{
  "n_kv_head": 6,
  "d_mlp": 384,
  "attn_scale": 0.177,
  "tie_embeddings": false,
  "optimizer": "adam_hyperball",
  "decay_fraction": 1.0,
  "doc_mask": true
}
Each number is 128 + 32 x the weight over its row's rms, rounded and kept within 0 to 255. Layers, rows and columns count from 0. Numbers have three digits each. The size before them is the row's rms in percent of the matrix's.

# down: layer 6 MLP down (transposed), 384x96, rms 0.0802, rows 17-48, columns 0-95
# up: layer 6 MLP up, 384x96, rms 0.0802, rows 18-49, columns 0-95
down17 098:135094115108146116090133125139118120085145130127091132089139098065133111128142143135172098176147132072172107166061135154068119162182098171100016118198104079092131170173117124128091184117148150125161177139132136139134133131136181145141126116145163140082128109065095128169184142117152103109
up18 102:097086135138124138061112186176127101139079181081119096150158118116094107163122180097142178152123152149063099135107125150119164124077158139123127156117083137053184148106176129136128169070159097151099106106094168109125167124096148110159091157146161148088149135097115191108143125081070078153
down18 098:123146153081139142142128110186112161152092124125143130101084082151114119154141107170099196118137137163166065127102123179157120143151176134137125122135139135111108147092113190177102149196191135118122175112118061177155116129107100106162132167106129090153120116111093149046206153207156126115
up19 090:172160119162116120180151107188122080175126116121161078191112107084143170136082145096092104202145097112123130119142151150135115095182103117122112132169133113169099142161146139159164153162112126105102126055096095091073175123088125176146094104049103144135142188102123122070117106132073138112
down19 092:162160106125148119148134118129113169125109169156168133099164142173173093132104130192107147089072123127114175106140153165145178140129177214137108090178195126105104132143156150167157059168107144122141129159166166062145145094112161122122131153101073105159089141126212118094151095150126089101
up20 098:112189142103126151105097148132125061103162113093132148099136114131117185081122202136094086186148172096157152120091087104104135141090124090121093154083130144146096108122115149136112119091094093179084119182122100136172225140136151094113073138091095159090154150160140186149098155165146094153
down20 103:088109127095144146115122105103157116109100128148148121100153141148116123112102121150045105139155139110057133132070163115153084111113122109149098146185085100174120191174111132147117175115131111199082108147055126168167095125158135137165094109189097173101139149085077140157180119168150077186
up21 102:170138149078115147158086145124169155111122110129117125137148186107136114122139147090168136129107197103096103115078125138180136091153175056083115094132148087138151176105159132034201121097109093153120108188156154127109102094155144083142174104135110076099099095113085079107131175092111103112
down21 102:113143101118161115113130145089156096155169100109115109109080135162158117073128142147098135115147052176146113114150166167094127181054100130157145100151110204141132155156145182151143083098128094129178121107133148086144093120137144116137148032158151186113107135122093204151113107127072162079
up22 106:148111079090166168178140143132162107124144124129117192146105177120134157122149145148156129126128113056110144127112084122149103077060119064082136182133097121089161096120234096112116139184108134140135150123075149129090114114114135181067117183157118160104084138106148152072145137117140093172
down22 105:104118129114143109087197075101144111151119106163103083114117093089134116118153139082098154052119100059156093048125137142156142120193112160155114118134134150125142114118152101150108142155124084112131136144152168175077138101154100183122110150142105087134187056153094157131083158214096155132
up23 118:117181059114178136117120138094122156099133077154120111198118129140161137086102125091117153123142172112110111073161104189097119166180120131078223098077141147143164141105106149100109135105072099138147040156134100151131148137150124091127103107161127140152090104143134032131152148105152128134
down23 109:082140113103134153176131135094118154102132081192129127155117089101151134118075142118078132125166135130131091100149145104121123203147161207104143124149083138088162138129104144118133077111096103178097133198116118083168161119098096104083156136111114065191105090153033145146162145111164158106
up24 084:110113096163143100096151114120092144094101164108125118086184115115164080164126129152073095145152132144183089147162166153150156140141079060125122121126096132090063107123130118056133155126112118186144132135093174093098106067162125119136135112158134165126121109197216068145116121085127073170
down24 087:185125152111161103138095166134170116103094120153092141125068121118142148141111138118117124145156081067108108183085184130125132147163132112129098191123177112106077106146073104104117163120153146125141150084077138114051194165098114200116208103127135159081139138087166139109124089075130094110
up25 107:118173118144138135113117100132130129084164077139104125099114063125063140106082160158118146152119159141059142111107162093160124128191112079120108072059129154132174087154119112116100129130124086100158121082144118103084107190190153140084181164126156084099143118075109171165077157143158081150
down25 108:075169106156135113123115132108127123108114113150083071093105154152128114135097100083120148184043126105140145155099166187123204165130096115139086161154122091073114139118169152116094156159146160119143183127164153154138152100110167163175161134158169175146129180196112046160124148153122150111
up26 090:173152118103149159136097128075105165113194165113152118100135148117134089186131181127145129184122102139151098171169108143107101069125115127100123128065101096146105100137100111176121119162195075134128141134106116095116171183113125078166154169076123084156069103106133083058070107098108136161
down26 096:129145168134097137135143146205151138125120165135195094118106118140129148130113102132078125181133216190089051148170111120078118157181192112156183129100139105121121170120116117168160069142108129150151182136147144103097120078082168096146162111151149146145118162163110163084183128152132145152
up27 115:158061124071172146093103136086130143150109115108133183137162109209146179138086100143113108128131118131166125133185117108089157093118161079133160146128089141152099157141119136110139140146174087063105048165134102103072098139192181094149123072104196176125097108104171121118141136121127139142
down27 112:149164121096118175181154162060151129106076130145121163120114131075129112166118088124132163071130132119088133079174139125149121100122189147086074170140115214190148170141092148117098128120132095119158150150169123172089088177124133123172128114097097148159206146133088140069102098123159155134
up28 108:130163124134114181130132137142156094131120132134108113146109118126143206166066191183150146102138123071047178100154114139109168163172137065148145152141120127162134120153121080160187124097100192104127146092085128095069139164098077091103082130089141155118118166128086136197128165147137150118
down28 102:079164117109102131202205106101085105129086111112145137144157107108107123119118100148124111063119137056135184182155118174077184108109137129105081210075155166096131115164122163100156068142107118119103118106156138151151119175130134131170169129064122154142157140106105144133140157185124167115
up29 106:174166170109119167147111141088095100129141064040139120178115155116098096095155077108134091146131140038174141126143057092075168124112090104146116132153096105088157135161107111151138105156063080146101123101101168084141077119144112171180121105161133128095078136098123136166104130106129143120
down29 105:147181129093126151184192132130061108096132105105151085151104162142126088120177107146065155114097105143130151105146159183164144128119079136140067110131075124163172131152083090186125101166117141143165119097153075115163095149126110124157154139095145083177174134129154087220124132108151077138
up30 097:105095173149134086107127130089127158160109148138143100117147175121070104159089183121103126128176100089075173149149110086084106066150156081120074171142099142119152141094124077174084140094151077162084146117136165142103198155160141112168081159084151116071122122127128059160118134103129080120
down30 098:075172061132111135138180175110170179106117129131114126158161141127111099173128103135141113117089093171124090156145141107105102148138210113086068114142155152100190131191177074102102128178160087132175128094126091095158154115107128117157112177153145104134125120087065107136187061129143119114
up31 097:096162151182145134191119107181064109089126100098135086150185147220134152129120130083106122164120167065142134134146122131088176160183131164127157156059141096112152067150209105147131108078094162146118124149134164149122108168097111073134135137172142132102098078136105140102149144123119117123
down31 099:067182113127139118148125102141122139109100114133127103108134094153116152151182142092147115183133179182072126136142104128168145159145157096160100120109176129130158072107118153084175133116144153171145172211156107129064096106112107168154172178094139068164111129152110123090171167074067133077
up32 085:123110112176153131150168086138076170167164172118188109032113203143120134122162089170097128068140118108163094139116168136109131166138046120119125126153067184135161175105123126151140076139149137112107128111145136078070101139138168128120152116165122114154098138112159132122175075083162141101
down32 088:137144105181114198114128225123115149118151097127142102170118095140119120162110124151189070144156161137138139116085167145157137144126210146130168098077145162141130140127124135176144137116158168103136151113048032137165167131133096089122129133077081153123146169143120150127135106112049116136
up33 096:074088100105162130154079140126119150159124169150148150122098156225106132100111189057149125069124164124142145084158113090145099139108148047130171100117196169129107116151142144130112128171145148127154130140170089118167099098117107086092138200086137159153127142100179108159073119116133119166
down33 101:191108110193114114171157130131123098153148143077166187153068089134156123118144167099096104139102139155109128150089172164138138122125134114163178106100125229113095147107105154096135143152151116154078201101149172147122112133118146115153156248139147159138146083104094114123121104169142121122
up34 103:115137144074167162124108118109171104080094134141151164154082202141124156139119138175130129126127178143179132080123140100134132077149073123108129095128125095159139171099062157140109124147149100148113117112093090106115174123171045116140139096040074202086142115106106124161103166162138080155
down34 103:080154104110140132098123104149178115104163160133153123051162149149142126056111173131076119150110138168090201156175186105154107152122131122144134083147086154102139113142120109102120148105087143181154115150134157146128091135090208094150080108195091197156104159136062106125124119122126167154
up35 112:186183147147141090107083140137118107089101116108139134126160170130120075105139121104124143116154120042159105169142070070157135125070143175095147180103189151106132117122159087146093137138078113128119106104196174144127144155169160138060156093157094131154173087122176150120162112087098171099
down35 109:134165146150128124182147193082105164129121171123102104142142180099080116106163136126105135113148077143128071240108129086137088112126133099125094152112172156105116146078158132164149160125152133169127082173073170154114121078093106194066152084139153140164112090098153130136103158100096156120
up36 107:113107197166135156167119095044123090077135053095098193049161163137152125115095149144154160112182130150124125157134120067185147131173135106121141145146135122106064096109125098154096136088108135137161083105097130140151180118144133118161165127105137079096130142182178150079123102138132108159
down36 107:090124137103075071155141090140110141142108139167076131111175157113200154124134151145110086134125116116115148208182158208108134157128080140173121116139099164156092123085117081177136134104148085149165170102139136099079186120136116122143147062102112107101081126158133091087088130164180121175
up37 109:108164100184157112132104159151114077097155091124118186179120115140118113128139115081108139146070159171169113167153114143079139167096064138139130108160144138116089173077105122126123142057117121111122149100061182117139187215115106084128097123203135116202124103131126150129147115126107083125
down37 105:135108150118135100120160099133145082155085129160153153113119106146139135155115139167095059097095099164167133217102134106110145134127115090152101066182145048225166124127088152147128120143124123211126122151102168190132093154172155130117139123096115106107150088097111149103180129135181096148
up38 117:146087186114133134125116160088106141105081105065105134123090077121063154065099182109101107111103115099146113163112100140152134176150090093084106145110119154148166125095181120107138154094064095080146133069132147146139089124127165125078120104145145149113072071138162175047117134088158114170
down38 112:137084126111157136120106101102138126155130160100126107189120093113100067128120118152129105139134145124218109135079128147088117117116194150154139072149088124114138119167106048141145166099146184192080178160118154116126052134125114177117142080075135100114106152124186109074113125097139158067
up39 102:148099155099153150096101202152062113139131104122146186161195106139155080121109081193122169113174143131181127164194167146142156153153072083138125161148129089126163163135110083135096171125119127126132110138112141095072131164123100148161106126092156074125093165119131110104113115191123055097
down39 103:114084102160087107117136170143125122089134153083140069074089094123141131139118111102125162141088152122090117169148138087146088122196156130147131097149098040097141116199134144080150092100134086125090070154124162095162144093115205143174151134165065066131102169165118115159154154120146134113
up40 109:091193062114087172131101136144113122120119078128131137121178156141123124078115159111183138131175169108122137098195148124115148130124130165075166096013148121113137123120183113108172104090114098178148136167109146150155151089138116095108153166106127068132054079178158108101147128111145132123
down40 105:098163090166144148133133115150100142119184143174073136150155096152178119095078093071110137122165064124099116142162187104122118175087117141109157150118118163135072195175130103119105096151138179103100108176109139123112090152125142179137189108133070077158119102162075125191151180129132143107
up41 122:119160150046120119144103145165126112095109119147110123145116140145155157136092139071139186100099147083112182108204163121088171110134167172146156091130128114137089107140143160144100127175115124150073113074138198189073084153155089117112185116217127112130157111130134081111083121099151129145
down41 120:122156186117100170097112128134067086097176177082128161096106132159132143187077138129097111137116091108128110094128135120173080107142136120117073066079143121071129091093094150175030116116121100164168149135118147187107143083167117121153145162154096108140121131111099122138168177071087153144
up42 104:149095138109089076144075187042124091066185100153132120095121104141075132061084160147156161106131086116136103082166119137132119121167121145128169105162134099175091207150117046114125176112139131130159050120124106115127152157136145140164144165187117095144113116119128143165121151137139138148
down42 105:127098145189097139096129153204114118123231149113129121131153143104140083187172114094143116118126130123172117213112165158167083122132171130164118118149091129148165109164128129116152153156138147158086122179127185106134144074180129108103137172129113105170065187173103128174140115122137125077
up43 087:135077097085147104129095154121111104135113104129127144095126092178137150118143197174118108130130127164149182208116105179133095122153133071093113107081139077143104114112101132142114182186066158083101065105105137131161064162160093159093126118073157125129169171120146112137153150176095182091
down43 094:090128136092119144113115101159149076133105132152193115115167126167145110158106109145067097087115139109105154154124149227123115116138114127161122154169167129117120095119096101078197174164127124136144074108085121158064079111135161096169134078122113139152201142077104153129174135148172200110
up44 105:129122101142056134117121131145154058113142117089158086136179105146108134089124057128119191165124167119124097121109148162065103123160077112109135160116121078114078100059102105100168123052151061116115097095051121103111124096138108094119102099140106100152109081104164159122128145155102078114
down44 106:134093135136104105112148135132125151178131128159140070180081134110138144132125112114212186135099040139133171161104180098177089105094087150156156104116126107131055151124127152072124144120132103171116141197144091168111130104145166134133113141120078047115149131076131163074164107167144104117
up45 119:081116096152189155156126140148140101103131140138185191141107119152124098131072124139140141108127136108109198122093085074173146162136103088140119166163115040163106136106129119105165144138148128163079148091090158194152169136188043143150146128154136165073136105113189139107114135153077136120
down45 119:130186096105163115129117114117125064079130125130125199118093144140152143145129094114094148120118160135095168127183138098172142194159125102093100152139221180059091140134163135095138142122194091129104164150099104142079050161142110122208131125089094146128145112131137109112166162148151103103
up46 080:095165135162084129100116119153114091152156153083167170110147092102163170174033082128151059104127130101191099128161151120055122142137104107143117093140117131130180101095151151102128131101138145130080107127106126105114187196200123131092122123130109057110149074125112168122146108098128128074
down46 091:158102095097118103105148185142130103157130166158178148106164110147201143176156157118197111088152159165125185109113134116157113129065165116171156095157081107164146123059121114144117147077202163061123122161092163093123093134129100126114170121171077141103093124126137113185149138133102135086
up47 103:116118114129114139145124177091193135106118084126161102074160130121210097149118110163192149079127173092145118147124185142116115142149136169085106126135058162106155083080142104100154078130110116136126094168127170117135191152141154017088181131156153091100123101137110150137100118123095103126
down47 100:115082129138137127054145158105168166153146154151096132063104093136158153128099120088128113153171148087070120190125185124074096143096152137144161114150091122147104202104105146105116160088062082074142105087106140072096101068106131152143138126131073114091131127120061134129097119143081120169
up48 105:132095113136099097054071196122129154150118160160107197156175141165187083103142130146092132124090104100172113167137039137133093102131153092134154109103106125169157137177142113114135135157088105075141154161147155118171132107130214136090158138166115138139130073091118120170100154099154169152
down48 106:130108108131102106121136120140150110007097177143132135132119107154153143078112161148103132162149188135159111186119053105158034152100093107125123142139133171145114115146098131156070127151119072069100172144086115117082142144107138158157117125131115134128161153131167174149090145061099144077
up49 099:104089149112116140134117120120151090141116118134105121127125150119130217104122159122142126213127100091069115119118191165138099112061183105172134077111144150098092160158187120120048163129085123070146139126113128141162122095152078151100079152097106086124095097122138134146148221109109101159